python train.py --norm_place="pre" --positions="rope" --rope_base=10000.0 --bias="none" --decay_fraction=0.777 --decay_shape="linear" --final_lr_fraction=0.0 --steps=4999
Each number is 500 + 40 x the weight over its row's rms, rounded and kept within 0 to 999. Layers, rows and columns count from 0. Numbers have three digits each. The size before them is the row's rms in percent of the matrix's.

# layer 10 attention query, 128x128, rms 0.0859, rows 0-31, columns 0-127
086:533539532494572454531482445522461511407519502432494524564591515576518524453513517486501448506524458474412505450442478458494526479553479459585490540504459541575494487537458446510468476491580500508484490499446537390458558489439457487471494520456538504483550414476468529512534494566503536504466465489516515551497481500478506523541435521451510485458520520567531527495452526450516511523413
077:446518487422466507478507536477556503487454526453574507517557543527532471484521490538597469504529570494535565522541509469456504404545566568425612529500419469552503550545547528488498543482531534484503491487446475537515483503544503458479501448516480510457496545466507525469515521481533478462506486513444488550565499532433541464539485488523612458541508526525507476591504544471478485446471
065:546536536484525455519495458491512519461500576479479466513524414525492519488523486481494551515568508552398475437435473501442484466478500512534376526479508510623500440554480456545509427508479540522514488468597469407519532503486425499543507514467520515508594487492499533499537493532488499564463503479484495559521483456482511508481533527420535472422524447483495527515494478482523546445550
074:465500575421499475473541513423454484463471505441479470524572487411519557445581536521515439462497466546497555527480486446478507482550506551449454536514421539488454485482592447522458486515545552510449519528495501443474488466498434524431448534487520457518521481514506507482476535519512547546492512488527494452459482406476554430568485490473449487398492498540516473468535521447505544501459
084:469573584405494539476541478470474469462506541460493483557489544469528553473490516555532488553460498514582466408487504478495513486475564558534462486426429575464511531467522514473483529489481540528505554486525532479514510504459470509481523481586568510513537423537493517470521454471480576508521466536515465577460543474444562525548467456471566477506451537610479491519536510448523524521503
096:513459388498549494513490519610523470526519491547449467409423458459495504540550545463374562459482548513522470524459513477506458603445511489502468518497509508524462535457478497560483445494495461530539451493478527565488413449458548526514514532450440493512486538523457486538438519486450503458511492524460418461523463516486521530511483517485496540468534521444491530454562456479485533489468
088:528465508528470448500535469482528509541467413484452581515568492507515430577517434545504443484476549440435527528543553532518505504544517482456490531512537486487526553497529486443567497483484531472467544477477451477554501487516501485478480504494486548494530516471449490497487396559510442552439478456465591412475431524549416513479549501576505482471494461464539496474467482529427442496570
107:447452442496467489462469473580465532585570447509470529458479500484468468562457497466572562474443558523553470554538527543442572630503491465514536454544487519470497514513465540499491520490491469525569395507500472546453474482538528453479489445463505390437527502510504435504413518487451474507553512474434529480513499502541500465484465516499523551502502495510494465520463474540474500466479
129:450494509489537485494520526487485520515497521508523493448507475557410508476447569539554497481455537501450478530472447502534491494581523530550449478561484478488532535493528478548520544515496460471521554524600590521539655484439504501443482457509563559521559497561553462491530520496542494499498518601515523477515487480511534585517458437511551515482492518490499602546514527450523496486482
123:521549490517486502526478481491505509558506424487490444579492532540530492522497534485494477487391534518456478534486599525512535519434535488450492479530526491620414539534517535515543549434478488513472534543493490467494601534526458493506476541510555545481516541452505492548479471525450485499540508502447515412578505529519537592497552536518438491483487437455462483516482478476485451488395
112:539496521494512497491444458455523482486543469531492499431482534460419507437575448539380503571542535505473533558524507425471531456523464451506519570518482532562529527505446499490495479484503489469512481497497531542496538417531419535487503552521496512463508509526585538563472545427543496451469497445534451549483528469427520548420549540445437540495474548497494505521459457471470544530461
130:505462538536530460491470508499531463529471448452487428568526487488579507508525475442462526472495506436436492538536575483505448517461524450505532511510518475535452454482488569438557534416491481539483546442464391405498449462551506494606542529566411479510483496525513530471485466537462472521460574440460476533533456495490497471518509571502490479517477457531496423503484509514452470534519
133:456480485439472520480536453560474579505525486598513504444545398461546533524487518460501525555472539495587480537506481487539485548524491529543494569467570579486529498530464485553509478478454515540553539555456498518435522537469447490499541498476514399481448524505445465538468550524431529583450428521502487431496490495480463437480425512527472539444475451460505497478474468518482488486472
128:488495506446529422447466506466511529523468434533521509567541454536525570555436536491619514479479533542529460533485539537501552519520550461509460490533490465583424462492438498513507493463544475509505439493487461523519472512553545473579540447464550467552485515457466464536466491526471467503576538519453478482547485428500536551451472491476503534496434463472511432592542507533541470449445
117:508451475464453570464449454548453510527464410392496436492552526546530464571573508523559548516456545517435534532545502507523523470542491527468490456456510489547503545500572511461435522538493479512481418514509468471501501503573449439475462473481433542502535445464508462484418560543502459496471510480557491492571527505543519552501491442516564512507554414479466479512513486528488477451520
138:514462513512550458461535560474501545479506471554511419461513491472468567506449493466531507451526474432491423433387455431590536481566463500526486533457474547467537520505474524517486475450503487552536512524470477453454520495471517582560517422552510523467453487596485497518552471466561549504523503489469490514526444497513480539471457468559489501479576557474548532585526516495500445472482
067:473485530480465538486494524511452448529538471535487501461543585420441495486487520473470475509575515519544524519561480492505490560471426524542498430464439498490446489533537479619493522515434394507494525508449487530518442508502502441447432495482511486538514532574548563474458481490528514550444469470471487533542484573524424474542505476494534598530523560528518470500467537489483496505593
077:497468503515485592523403513429508499537517458531451504501435543538507500531530537570511501505505525592453505516451486490602469480581525551497417494443483469529454513502501513487518502478474560499527473513516571537549504526494477489540471506601491569596514532501464532511521573471496412484588476483514454492500464473524480514495529576509544432449447417453480472513490487498501487517485
076:470581560472499513487539445487490499479515590446500525553564501566564498513484468480562527547481489453507477415504490537484490449490530536561458477483498589478597470528565437524465498519556508541447560489580450492536480463481437453467470509528583504490533483511531461475515462550492529565439524517494550526535524513442496558538468468416464499535520509585457517522492557483504473517500
077:495536570450542538491504451447479513463479560448529431554454452526548489460475518532520516530505508486477485413447452549495475487468548568604492453466468539484544451525495491549459498521477545471519602553537527439465488526491450470447477557534540479593566506491538497468546549493487513543440462518566493564521548494492518505495462493477528488520503470631476486492541560477514485497514
074:585521491516496516547486442442532484542522467549469574484519508501551455508466463475463559543423539472472419484529557473508427530481562475500508542550561519563451497440487558506498493486439463512484475506548485524549517479519554504522596446536502611479546553474470543475517527550474477487606473461514533444519521538545508465481479517509483457484464431475501497457448476555518562483549
086:514510526488534599555457502453480505471431613569528473528477520576506567461549499513507489529478435436505475419488499518522507457523529512505469528484474551537540433502469432539484480555435489546485548505557519518499525499403455481492566533540506494546515487510489470478541563514500551525462485537531445489396488481413550522557470449492533447458473541561473506491493533534523511547492
097:428432431510520456466533495521494488508537533489526525439480442443467533444455512557486592467587496558542552583539451453447444524449481526523505494475520503382454539549517499490493533490447563446541459511426544506446457496526553493479477515461435452453499510515554506527513494456481485457500512501537441497529490510519483498451464530527495428514575508483471446425510491502528564489469
095:477478447451467532468535456576501506468540509520596492488396508466497542493465545457524536525438585483539525440454509559455515536509509484474478489470486558435504476474454442520500496506447504537550461537527501525514464500406522445525492483494517480528540544517479401516471565530423522522466533520432457499513519533442499522543410467408531464480533549491468502470490511519571562475452
109:417489452579529512505512599523435492526499523497555517486495477546484482440516555570542524457449521550439553598476507515502480545515498477482482486513484465465460533469507469471522577431566404488551497455520499607482500523486552457539555509459436485498571489549499493496459504499486490477499533576426514497510499515551466558489518521613539467466533511531483520507543532473523486452508
129:509557514452549568495527541472390501500510537499498472546485433407579486403472537524498504477451478495498488510485430478545504511484493520512405584506514486510478471469486489440481498445475537529550520530524537499460447580533404532555465530507504506505523526521465459551531425538558483506454451533487540454501464559572469527464528498578515415465514473505504460514462515524549465490492
127:489492489474523496489477434447474483520506527477420514524560489532492624454535552490501532475532487554488460590542460524510534484445502512497474556540588507544485459542439554516444480581495496520505480525541529465481406583554488505421548497454537468468466504469446507456561411510482509527568479501492457442454514471504451504438511517477464519502457440524484474527501566518497537505568
129:473500529544468533546509420509511481520481482522487531490437501523601471528533541474472526471423482523445525470542486491491462428473518450553477509445498475505540599450528496545526522475537521468525483509452492458516439535434529519555550480548476486538516509495499545472549488565482437515483478486511487489471451579490478437581412498495549372512549453591457498438498524499499467499557
130:430414510463491450509535476479480487504516514479448503499550454568541536469552531501516549546486559486524495533540523438476528444543479576521524523543492498492487543484494509469494511456556511523475460523549515433547502458539474492438542476533441524455512490526559514455495557541489510505519515490537421495529497574484496432506368533454534475383485430530551468481453505523525555543591
128:468472574475544491468482524473438521502446485466505471464545515521493543408487485458557567456435453467405487531417503458474455488428510533597473527530476502542487469503490573537481501580531434538490458500466546474512435484505431542427504479576432505438491446468475555508513496470516573538495509512495517493495441485490549540484493495498464504542563468549472468504485454579518524486542
105:397454555541498464470528445482478448554540538588543460456458438553482463462506475443446520566542557507507514507477517441441459500499531508556500529553476533533488426468434514476549493469478434545539592524495528560478507453456510513490520563499551424471554574552516492517509514474449529514455510534459500499489504537493490423512445548492460504413515494525517460465454507487499553537500
125:510520522469526471456566428472535515461527521573535576491479461502561486533457549518569508461441517477603462508534520518496526527465486410558470502505453467459501566473450491558528513483508499454525483464522500518532462530525542553605527399492529462508481501483502484510434555571537444442506499494543495586490457505446504514571452472473553508493471539528546490549550447541549480492524
# layer 10 attention key, 128x128, rms 0.0842, rows 0-31, columns 0-127
069:472435507545523521485411512475492527532487461499506544470480463471468497524415448566556468468501464539509538511518563469577513431500457503506447496470525502489507483466461500415531388443484513511488477514480583541476465503491550503576411523517453508493473527404537505528489499475546479503548432556494494490481469468454435536439545510523550463501457475467558572471419518470461496445527
081:588527474537511477528472547487545450512549531489530437431483468500484446450512539513429523477479460521495443494487466550511486448452504430482476520484531447491428503454476506537537469531447482491538465406455535452485557519433478578471496455503447464470523509525494497438484496511476455513516558446538475521506407473542552424556447479477471576507464586550442492480490496453554477531438
065:485566494539470502497496476523496539564465418462555535438564506518472532510433490516444495401507535506561487467506531471443533472507492460562622456521524531487502500500550447485501507482535497570569547511499539616471431485502508444489554556461475482573498472434494534575493538455484463496535502523521486539517499508493456426452531476530561461509504525482435508597491509477509518511497
078:435520465468462579449503470559473497555522519537553520549469518506522548525506497549474514491507541446525582539501489491439530494511457508478488551532466513473552531491502474443515491530529519504541466560475441462443483538497544431434496535551506401458493525445489469508490483450459543499462508491552500474532522489508399533552535485519491484640526487553411465493459546474481463399526
094:526422518508512406518555416517541464488551525544468529457448464521466448492554529426474537494478493560411429551498448497561435504425513528536484523495548478535429504548523489537493494487497461520516488505522572478491536485501479533468455461520478513535555523518453501417526542542453449472521485432455521540505517537565557459531430470541465562491491487487467530405549493494529503561516
078:506513484440459452517489478533465499478495545466495499467556479475554484491477501513502549437513475549553509505482536471420518520624448443553524570537542492493534531562555486448481454530498550508529493508527497507459478551550483590522498561536426537423493590498517508528562568458486480505503481449477523549575578501562477449418513486505499461521481451498560495490487545473431490449532
103:559557496437533568460481498495509552418473536462479482511527500510471532529485531560484538524547569420549536458536550564525514461493473526514467461462463521530545445461518548495510461492490503478517489502454411525457393501538513464494483508542503451422448447513518526614464522486510511470538482451560408474534517473502450549477491619496497497536513542494554507503467505467472550460482
091:569496503473549558459448571526483552481502534401494554483541476525537492503524485581464519493532493479495551485476566477515430541498487468498461565516487518494508499552565515458564515515558525466468473449481474517471473520577450520469533572545445550468504502452536580557483494464560463450525496506563480483487466478546479569494487601593483427545526436538548526554484516482495475490507
086:470532489525541514545512404511474470504475539487443537494507515456435530477549490459519483486512520510547443458547443467507484507473453496452517559429600489493510562477495490541463391406469478517575534544503502501541548467460521540486501516459468468463509528545418513486515465555558498520419468500485526427539425512483496451455527444482479458521500547483553480597441467519457461524492
117:541518497449535529494436506504590473520515504511503488505469507584435480553556478505495561531531483492523502477501621512501479509509539458485488524449480547577471457544482503519525489483508390537497577540469473481457476440449461426484434522599561553462547462487495491514550564509407493530505526546520483452551531475462506502493499600436474484581490541514511527491494505479501473516461
109:541499512508553546478524441520527464474519504509569496424510538590479471445492532504513455494503456561497494466454464456494485450477531437532480523484418522483528534494447418500560543469570470488529570457494456561517489486517483578572470501558506462488502541510538516517546535459539481474503484488500548555456452470516564545526455605556517451518482606552569493510453549452517514524527
120:506473565425485497482461555453544503510500460494553446504441477558487531507480471481441494536526491454480522534525591530447504463559516424571500522551456520510518473521567527469535519507511549552525590495538478491500434485502468512505502522575507482525488474491594555487555567465464473444482607536495457526519546503509495525571472559487532504535469461554445533462548583456490531561526
124:492507498547424516506507393506461539536421548543494516488428508428532477501514522510476521465479535551602467547530602516554475506525450504556455538474558491578506546494471485502530487522482544549544490592460490523486508551435505504511490456448478449492520542470460460546483538491446476546451459500519409497543512569468501442594532535561519478475477517501478514508465505504438484538492
120:548508522478464464511415522461571484465493514539480469505479412510480535583437494453473485507490460447507426556461593562490510577523433483432584518542523507485455447513445459537493477485484450564532457538547541453502517406527479514526495474455486517472564483490495447450455535483428536426516548456546467474481470519479532451502453502523509536444478500450476508489479455492551520543476
121:564426459488518522463468455500489474496431479473462496570565568526476549541564475537481491538483559589487498510580489569494464511460534544417512499477544456488491511532425524490450508516504517555490474461497415452529500494586494442486536519541462462404527474530508472466476540511440483546443504445429531530462516509547472457453505498551487542544469486443455428478478490453512503537468
128:540483533544575529503516456553500492505498424509485434501500471374443538443427532539487407445503498448516492512442504494516520592496442510498518536510552485427483521507523493476515444436514567470544538475529538498507532488466534538508497498504471481539502544511538422571495427488566536434430501490504491516519522495507491524558552441529536530480481586505497562552478468445463463560508
068:577531524498473532480498569540470549517533511511556516442501474514507448477439581497562509485523542546508541514467455490536444490498466529470508525483527410524532450539534464583491485543491527536562449523562523530447465410525481573515442494534512573545594523480482533532560552535475447526395545514472533527519513508478520498432548540529504524506480511536523529481441480554535455500569
079:514477512544498505500531457539521506421451559480552453513550479513482469474479483500476527523425518490451587490588542491463485501498539544471487472502513494551494494495509554453481441579461471540471532490552501535457440428484556436495539461443506497498458479529479505502501486536529444558498455451465494541463420451457393563433419484509500510452426538529522583476485454551528532464544
090:592486498531495428465481506515489484574530474533501493477477490491448462492507466503505444545479434542491422500468442452520502508463462494523552487597466480531474506494482517527496426489482456484496486490506589507443531518569492556499516478514509437524562559456475524460496564464475498525495482514485595605486485515633536417522544509540483543572481503474432470431488474548508503525518
089:555428516504525394510515480493519463536566457536495482473452498480471449461540484485519507528481462578429436558493420455511486497477502543568460490549514504517443522504527484515485520485527427460458496436490531495532549527555514526499479448494503482518537510463511505441522566508463491499501491485431618606514492540613525439500486492555522511504520513487443503384526465529519470525519
080:467525621511439520503538508489497459501458490500497520574456510563470495527469487471573496506522487482566471464530536550562507560520506509478484484497410520513477467598569490512522510500502501551457564543513535472580519443481441492477469531526558537563506493485563543498575438477498546490451523584542417444502507398448549565467474490479488475513507496512486504556470504550524511537468
100:493481481510536477537497420475535482583516464533452514483419502521495452521547442447517502512470448571509435496476440439541506540481550543473520483492513473514444510542495491514503437481456387517484503505543564499529573463484501552474449502468557539568544573477481474399511551491485460518468457500467578491452500493489539479517452365522483519463449504445462510514513484499546476521458
087:512466504496447505458536474560462508518508540485581509550497563423532455498495474538552502495552499545548532508532521494480477488529520480575465556540532456426506534525573514439495504529524522485510438478471445532476433553533508473517484559533445416472493520492530510524520513564478469484423500478405579507565509537496484473528521447588482443522480472539442487518544609450463466456546
101:478543467503433490529485531505540480557499565561463494499431474489498566547477465474539467512498471580532441462515487565544502526568589491469481503456492458527532539509434427493494479544493528520563516536550539502525509517501570483530521461498533496487537513500485442434525571515391480512462465581475521491497519569454476464464516375560543539484429545499434530521536486515527476489509
130:497540490487501496575475528483467492478557499453475506537560494492475467547503489563553485443485452507546491481464597555515482558506477516478497469452460475489529536572451481486496486433517501484506382542549549518566511457578504462458479534514481576451492516529486508491469503532525502483498507460451507477544494538540491535413565497549424489484554536463455588569507492525405471401518
126:510547489489495526467495571470538506478496447490474480516480551460490427488511517529433440442485497503440458603512506507562477523466505548537483564542454490468470469479529488461492510529479597506471535612505446455492546515546408516491464530457527494461473482497498413510477493512582458537503508528426434482535520591513441498480472479540444481469507497484413560478503443487481439526445
112:504486504490505496471513509449497500496479584479505520463488496425514480437510496531484565519508462476421467550506483454529472454444427607485454567501523518426464488452511489490475515568443483489494476520448474479497454563506453507460547484473440489448561454439428551504555519508501437462538465463562428460497468588575495478464489503493500471474526384551459482540548466521547522511521
120:553501482499527457544440413496504526479479402500491484513540465529552451507515479455468537524514560455476533464525525554534513408533501480554488527463481452490487476522596561508474409538521492501457524529508542502511493538525459482490472511537571512601463464474559531516464543561523471579518496490489473503550561522528462549493563462468519491542480395520437477448528497536461442433474
130:455484566456496478485486473475529496478536464461485488483593445534563560478436494515552499540470525503518468494583548530561544413513466459482478592491552468481493524508485428450491494568543502561463502572477494468538501531532432536529557507529439536485515532476524567488518525536447464537488506524474528507539519503521484460523541533466534427420421378505490462477484514472448513502551
127:544540497487557485505510460466506485435501543478535575548485445481505450467510488534504449515492526491472498492524482571445500581465498526563477600487503465416468460482474483498450483496448578489439533499489505444455524520538404482501521479461458439434508558405500502495532489500562551473464530529498529470442529505597502562513518515482501492582454474541412469531446482483553556507520
110:497566555470480474506524492497488546489616543543555516455462469543537481450469511500559494480499481541529485501516476513496491465572483437576523566464484516549509516527517398520555539481521515527573565612527510539407494526459457474473510506530531521521494526481535551507547599522482471487518492567519458473560505580484513488534490552540530420458440467527483495455524518556481533462518
119:500497527516491486571458425521482511463463479497468493473533446543539537551426513414505467507484521428558465488466577521520619494515483440506534499473505531471488494563437518505474473496518510541469467539541546486576537460520494591580532476446553530518458513515498476549415491517557532514555509450538530503470525485468561518506483406532545529434530522439527484554447524536480473472542
# layer 10 attention value, 128x128, rms 0.0783, rows 0-22, columns 0-127
130:528498419528498504546516546597519547482537518439527508470549466598427530463492518559438457553521476545499531509494496502501560481564522502522470479545566470441470460526554480534539506524512503491496501478539529504575468492502571498444427405473522522502507493512473460416462458470484465527480534506451538484558555358568521496499466495509550516510530425469520504535513526450521499502497
124:500627460536431544532514515571617520472471505517542469492497488541490450524491434501457425549524481492479572453510506420547510505601520505506556503468492551484502505547570487501483527537465548509500604507507410453517506492481457545474478454506477468470515485451496521454471556451537505477439460479536508499545544528534499517556432517496547526541575471489500487470530473432521500490497
103:566558437548449506481504469442575482522489572478492517508436507558575400482539545479421511464450453437499550533517498466510487438451448524476575482510544422458538550526474488509510484519515525461527529472586494422559503462551496538509443453506466518441501437447495503470471512533505466493552481461549434526559426489478498501470416508483550533464525445514502517506465491494497522521507
103:531504483529509472497510570551527501542486561414489514478507455546484473437483500589446534512517501508507529562510481516454554491470424497509528512556552502503516449524476548460525497487474447443511484504609507484573575430527533472404432542520469538486489453582542504448449477538536541513579488533525454525524519414521535542502480510445496544480471489433537530543484511519499577461480
124:516489482514509453482521495502415453546490534466503537525462481459480564427523451555495550546519539549511512556540500530466549509534427494510509490562528518546474427507466534443481502459447445472553473517550549587505625470498477495495510593477522488478582479534536515584464503495524508503507416560568471533443521500496558513504577493438449519510427500489522449518476496511495541485466
099:508618588507493579509503411454538474509431490518500520538458518462567568514502458467478500532548513466515520490545481485495447464515487442475494494501424524507578484542530480407492514519531548493509499556458453488508475483509499510480510611508528492494481507381533550523526579482511511418474465483570508509510542515454524516524545527451469483562552509493489526520463510439463480450566
120:526509553496449559481485450513550494451478509520546494443514542472548494515440406448456475514546484465491551444435513447550478485463527528499564555417458553471511480507515455497474503522499576577453542519403452463462434475472479485573508465498459483493469515423488535449487524423483502476445497423502471537488470576546505495433491485499502458444540551480468568485526453499511484556512
092:503496496507513499487434505489493464497526489494526513501484530415500528489469456521483526545597555574510488530504502477495485497551501484539443495451439584452473423462476534435471468442417485469519477554411515560452477508490432478488458584485514387494553511475522509543540428440492520484461504549494495516469524585460577500448593473443449517495485537534478495451526498540485499537499
118:526461428507550445482512522445475505522459438455560513575527477482535534471534566503544562457417531530509461574527490459538406487541480506516511443503506502553485445507459503416490524482513419480530472487581577496453531510509451524548516458521476457530578469570505436572509480525493475493507526580528509495540448520500507518445582496494445484497462505531496444527461534580511522485492
100:504547520480511539533474501471616513478541475569510487497523519582470435558526537442490448404445389418458498434486508444471489505432583494457533524462511514454523521478491542565515501489538527504446529493500418427507431527491530489533490468501463525482447539488431520439525517560502545472525536459443520513517452470494440515565460503508519503502557486480463546484533468521507456503526
103:538483444475530477428578469498529479495533546523504491481485602451496469514515487548471479511501437486533485509471518432479540540440477499441530540495563614439519508604506463505504519509511558518452463508514525553545529510500519487494404469464528560454477419432549548444498552508470522501485420469590499575513510499441515464554510479497489490429480500458512539436511528518506534527517
089:542598576545453500480548533465585461532536562495543445519466541477509489491521435481497490493501456519482493516502516448620534574534448494477607540549554621516502471550440497455470445488484449510509461468544512473477525480500476570467531471506524526505510562442452541531472545528514517495485493477544509521497487551487525502549528474521475568559536474460506495454499501536451549563506
112:481514477476456501589486533569528513486518498483487441492554417514532544545488490553517470526470462480485536480457511491567433543537513529529470491461490538495439445475505468575518503486507466535525534463482500484499447470527510478386504420477458490531512552555415468476457482421512503483526530500433506479532479336508483535546393492505535499458546499479474552539504537524537527521489
102:574547491486485474604467475489523497478524526528491497516561526541540479494544586423491458452488426570473505463545500520547502509420542497418528511485496459475457441481444525462528487479471503555469484512520500457540444465497519518490482523440557491444502566552440483469527392499513462537541517468378485470471471488533447465439468493499520532464517519470463513385508495527496466514497
116:500527562515484528468472466417478512608458538534453493546477480503574502521557594476526559411402476482469507543510509496527451463469437454516534486551484415506566579510490495539482497504548467462582507455570532476513548505537497514559503538568475554509475464543516488482446518559494481505567512511515434519528436453512472539535500485526504504516500471534489503590492522457473499446513
114:429449481477530513401544475469423533513384445533548532494473470487482507459445537472532551459413539481450484485521498503467437486553494538521488473512496478575448555460535517479496549520541512476484512491504484529465595523481432513598569500564470534475491472568531496567494529485483514481469477532518518488483484552611506552513491501508503464594507522452476482535490518478506482448457
121:470390442523520551443538542502535494507520494504510502459447481537458452424453477551468509499432518413395590517449507451452489480536482534526546536498589533560461526558562563523471511524512457479542524504576477501476568479473444487509518447549451482485482415546511497572510513507482584525469464520552526493517470503536520530520446484504549496490484445499517459509448491485512511490454
122:516567398545497475564514530600524500455533528481515533429489503544481508455481447551455450605582509540543513517543500484479531492588527530503489500520527538484432447508534484460490476479447471508478530522552468570501525523452501508407521512443512398458563507479497501537510531403520474511463466532507553470526604493552551486494484515493543550539499491493538498464494518494525527506467
113:504498540522492553468457450438499513542474463503534458492517447431522515480436417447506528513530542473443569497438501446536404547480500511514507497428510593568489460560478481405430498515484507531531505570471499473488488443463433505546553545533471478488503505482476519552498517429466593437413494463494493475497455551519528557498552490517513460569581502489505485482487489548503500490483
120:479557466541541504483560510430495491524453501488542523508456471503515511485545580501484576507510582529494478562591504527437562419528493474508490478560498430531518532486537517465490490443496409405541482527612529512479540530510494501527464576500494522520526478528564486634521543535489471504500516580581512505514527496445513504540526504473502521528479467540523485556483531456524549478497
114:460518600424485580534427479471519508467581511562456507447456469485529522571478464483545499476529456447492493434502493518444448494463502507482453522413452535473511472482507516482503506494527586568470509517432410453471408531496556453532568505508503474436482580454500565470547510460498540479490474449470518515477490502491510472523482499532530466539517562526537526458530514564461454551516
104:509578450448524444450496501503500523492543552465511524495495566524512553457489487566554574487393515523543492505537512531487452525555441506506522540515530522467531506486498550437518512500516414452524493465591499546483517545537505477502544489544482470532539464564569473469498549537541514509525477566606539530557503495502478515531513497427497451524422508593534511549518580569552521487503
118:532536605498511557481475503384553503467520552577514530473466510544482414567500515439519495452484473408491471471505506514475442491480500481468534499481476521472553526542481502467501442481481571463438496491500459418491496476454479490542579554493443497408418504497455577469540564474506524468577501443490521511480463486482486476495428485519510513520513533436548547472546482516437504511500
# layer 10 attention output (transposed), 128x128, rms 0.0781, rows 0-21, columns 0-127
137:435485549518505448497535426424468492460553512552438559464508483459515465557506578454459528479528549538432487518467499502505484584478441510557465504535531563480517505516486444469499476458502529543509470537520542473428564492519395465435482570457502448533480509476553522561549538486527467509565437503406484504474483599494479542557448508483470534449503491488489532491515469478459494465511
124:484464481475520473467479467469465491535568498503514563473489456474511457504499598536489508496499592503532502529474527534508525587495492537544537486484557520513548511486487400537528493492582547517445444478525530543458558429446530488418459508489537503487559515526598514507501494507569511441427546538427519506542591556527530564440482469565494472456494505438495577537501503493529499512467
098:474512499490486542480518506475456505457499447502460542510486487485441503509517491505527502517483520566491438550465581533478542556516453523598507471533519429584557581461489428511553493422520537502456514527486467466488570491481565547540469520495548515491483540561477460542572514492480498531450484412494585492513559530531516425570572535463528467535464513444546504544564496474459446465537
100:442531539456501524531519447439451458495474426534396450503550543517472545477534557439490492495493583545458487483501537529582527573527476514536507463484535502460489546514473519473567480467498507539471576539518492434481528591547379488540505455484514554474448522533433469567522565494518491528461463468539507592502499503513519493530514470448528488489545482503517510447503474455450484466551
127:444539515448518581536446485470498475483466451444420420531561527545487449465473505489532503465467514504510523483533549511596516515495550495449475474505459529466469522532479585440482531489505477512487559463533495426560434503560427450528512457495467595438459487523460504501443540517477486477496565534511508585493485393487558540499490496497503459508583520531489515525505502470444556460529
094:564505478420466544464450537506516503547494538511540386498519463474479459472485500515507492469483540456567537459526467505553494532500516473453562505489516522503495553498477525518503509503478486538564466513532537558535536393502604499474532444525528456470525571583522484479465469489484560510441597510515481549537552457521538567471503409530556460534456568510495596521518483522498515543494
124:533479457470531479493538574492554469546526533504570530569437454528513524491572534503509525534475529463548445446513492519523484457494562536510531472492494525543499517518496422573481550545506532481485435480498449555531576416438570565464510510493556485519592498480536510419510437527483557453496537511528517433525586545488521537509501468566466528536484460518463538486554515485547526511418
090:486509494420544485504480514474518451497510535450469427524505443544471472459462519488506504499524487441540519458536408515562489480522609534411527504521468566519437458583469553561433525563470511465484495452523466497574449466506501452529604423520493537517507466511480509465447527532474505429538584503519517560498510478491520525493426465553478484526501511568479557527530506474524540477471
117:440553488528519533481464466562435505474567514513450462454559569500432486467446418526518480499493470534445488522526531547477603508461504500470432556533452495523445426524476577525488481490469527523539573442455446467573457599538467498547528490506498569482504479488448572505508470540487425493565459473504515505461447464493549453473530508466560463510523530503470460536464486492517479516475
095:536445513579497439445540515511464521536470502485567549486450454489556523547488450509465479549515513529522505523448466517450493478514460471559529470493510435499528504488525444527562476504458477492445453541406541569435539533443528553501437534513528424586499481505510467517550498520572520486478448430540499472492527597513471381457516514497514528488464427468528450482507493525532505567484
098:490473528521523528433512547436523462435427473443496517550463487597540528501551534495568530571483562444469605472531545564546438484468509523547535447524459466533511508472495508514465562506470508493471528529466470409472561456522509490496487521557517460463532560515496483492551441456411512467509518482514510499511554484570482566486545537497470477511522514415532540463538472441551500448513
085:439457509563486523483487474524467437502472461436505507498454419567513511469468508523475505491517552496537538526529593512549487516465521551472554560484453475503515581527550451507547566469493530521456530477510418489578501493492511488447486518477460498424525417561511483474509408522531474443439541489519466520521595426542498503458440443480502434530570528496563520539522486475531547478488
110:464457496519497477544527419479474508578530522545493523418473544516477461514482582499420477499503502529468434515463600490452475535450505466536527510512509523506505502534469439502534511515550547532528465520483512510475529538417368517432482536529508538572509449414538538523532498544503540498493415426442466485532518623518479474511473501502464521532545464554478474471508541493502508520471
099:482492509577433478510555496503452546521476458458555539500484464479498562563477420485476494525511504515516459504443569506470489474491479511510484512571540499496486530565489562548559507460494498456453503485504507497494536563469464519440482455460411460527502474491521484559474487548521526497548480364581554455491482584452506407544453578507446556476517442570515464518504459518468497515485
117:497489482513482508501469498583470568471538497511462474469484563466476490454480413542479484494499456541516474537499588495459532505513455445555446501455496415545534543420482483450610466450517483511522514541475500468485436521554549511552524504535503493473463531507446472548541512478479459573400429498498517471576474459472483428543562485425577492525482517467537501483500505534460469522566
109:476557459543502525512397538624480505530556518519482473474571602500519460497548453555575467501460462496496466510475439477479594482465470475498448464447514463510489457460505496485463507516525466532516518486490502558464449527513538470524453489498500538499536505524468552468472487523510472515453472638482482463485441445446511516447582474509552533452546473466442460489471514544527524558495
128:439541443541522483496461453503480469463496452519406546488569506509539475508531559489536521534437480545489480498497462558519557556534492495528473407453505469459495487492508431494458575490582505532442503485464506484498450533494486456584398571503534561554531497520429477488552504503525448440485443571470479533490525486486481525446555548479539489483508498406446467496503566479514515444475
129:479522532466484488500478422448497451504504473474491515503593443511510428528502599490506529462535556542450493533483451515540506605491521551468529476516501572452493488557490515511421521494536530469474470512545545513498536470550410479443458487478478523476513487491566543541435512521551524435512577513430512583452503514530548594472447534544444480458538493495484559556501509449497491454512
119:466533433473490485517511488589510485539530536510500393490486472528513479428488527491519500501458509435538485414496495549554563484485520495444554483432478511509441506536494456589466584544547520539515458425480479533570497427512556472505510489518509529537588477529490513407504448553459488474466497528542457499522542457452530530469480486546489541505497555547427545527524529487558581522490
120:477527513469471534482446496495445513475490494490429446517586552478428414451471453508536499456520477508527540566518452523515531616548478533496496481512428500449479472475444558473501471482461488523521531529505541481530442546573495417525493500504516532463432530518469484528458519464512457515459531544479521560475438389523549482508580464466546458531481542479498482552476481531438452495581
115:608525481487454448495480568536550490579441532488569470522441424492521493533486530521444506490520442456520503448483455481501466460480551476474549481489511479518488509484504490557469502568481480415529426576528508603467508436441563609483483530527482499559531528495479491460462496547531547476464517460546443494553547511540462519432475499525460520519466469541495517473470494461530574529489
104:503504551471512499468441492475512447493492488484393465487561524499461530476502476525471493518539464539438504571507507501517580552436476476530499500476439436527478460478500567476516429445513506493526554544552501483497467584503458571535511499564510563486525569476496577589506537463563486460515461517502514600518505433513533526429521490493566437532520466475509474532398442467499525489514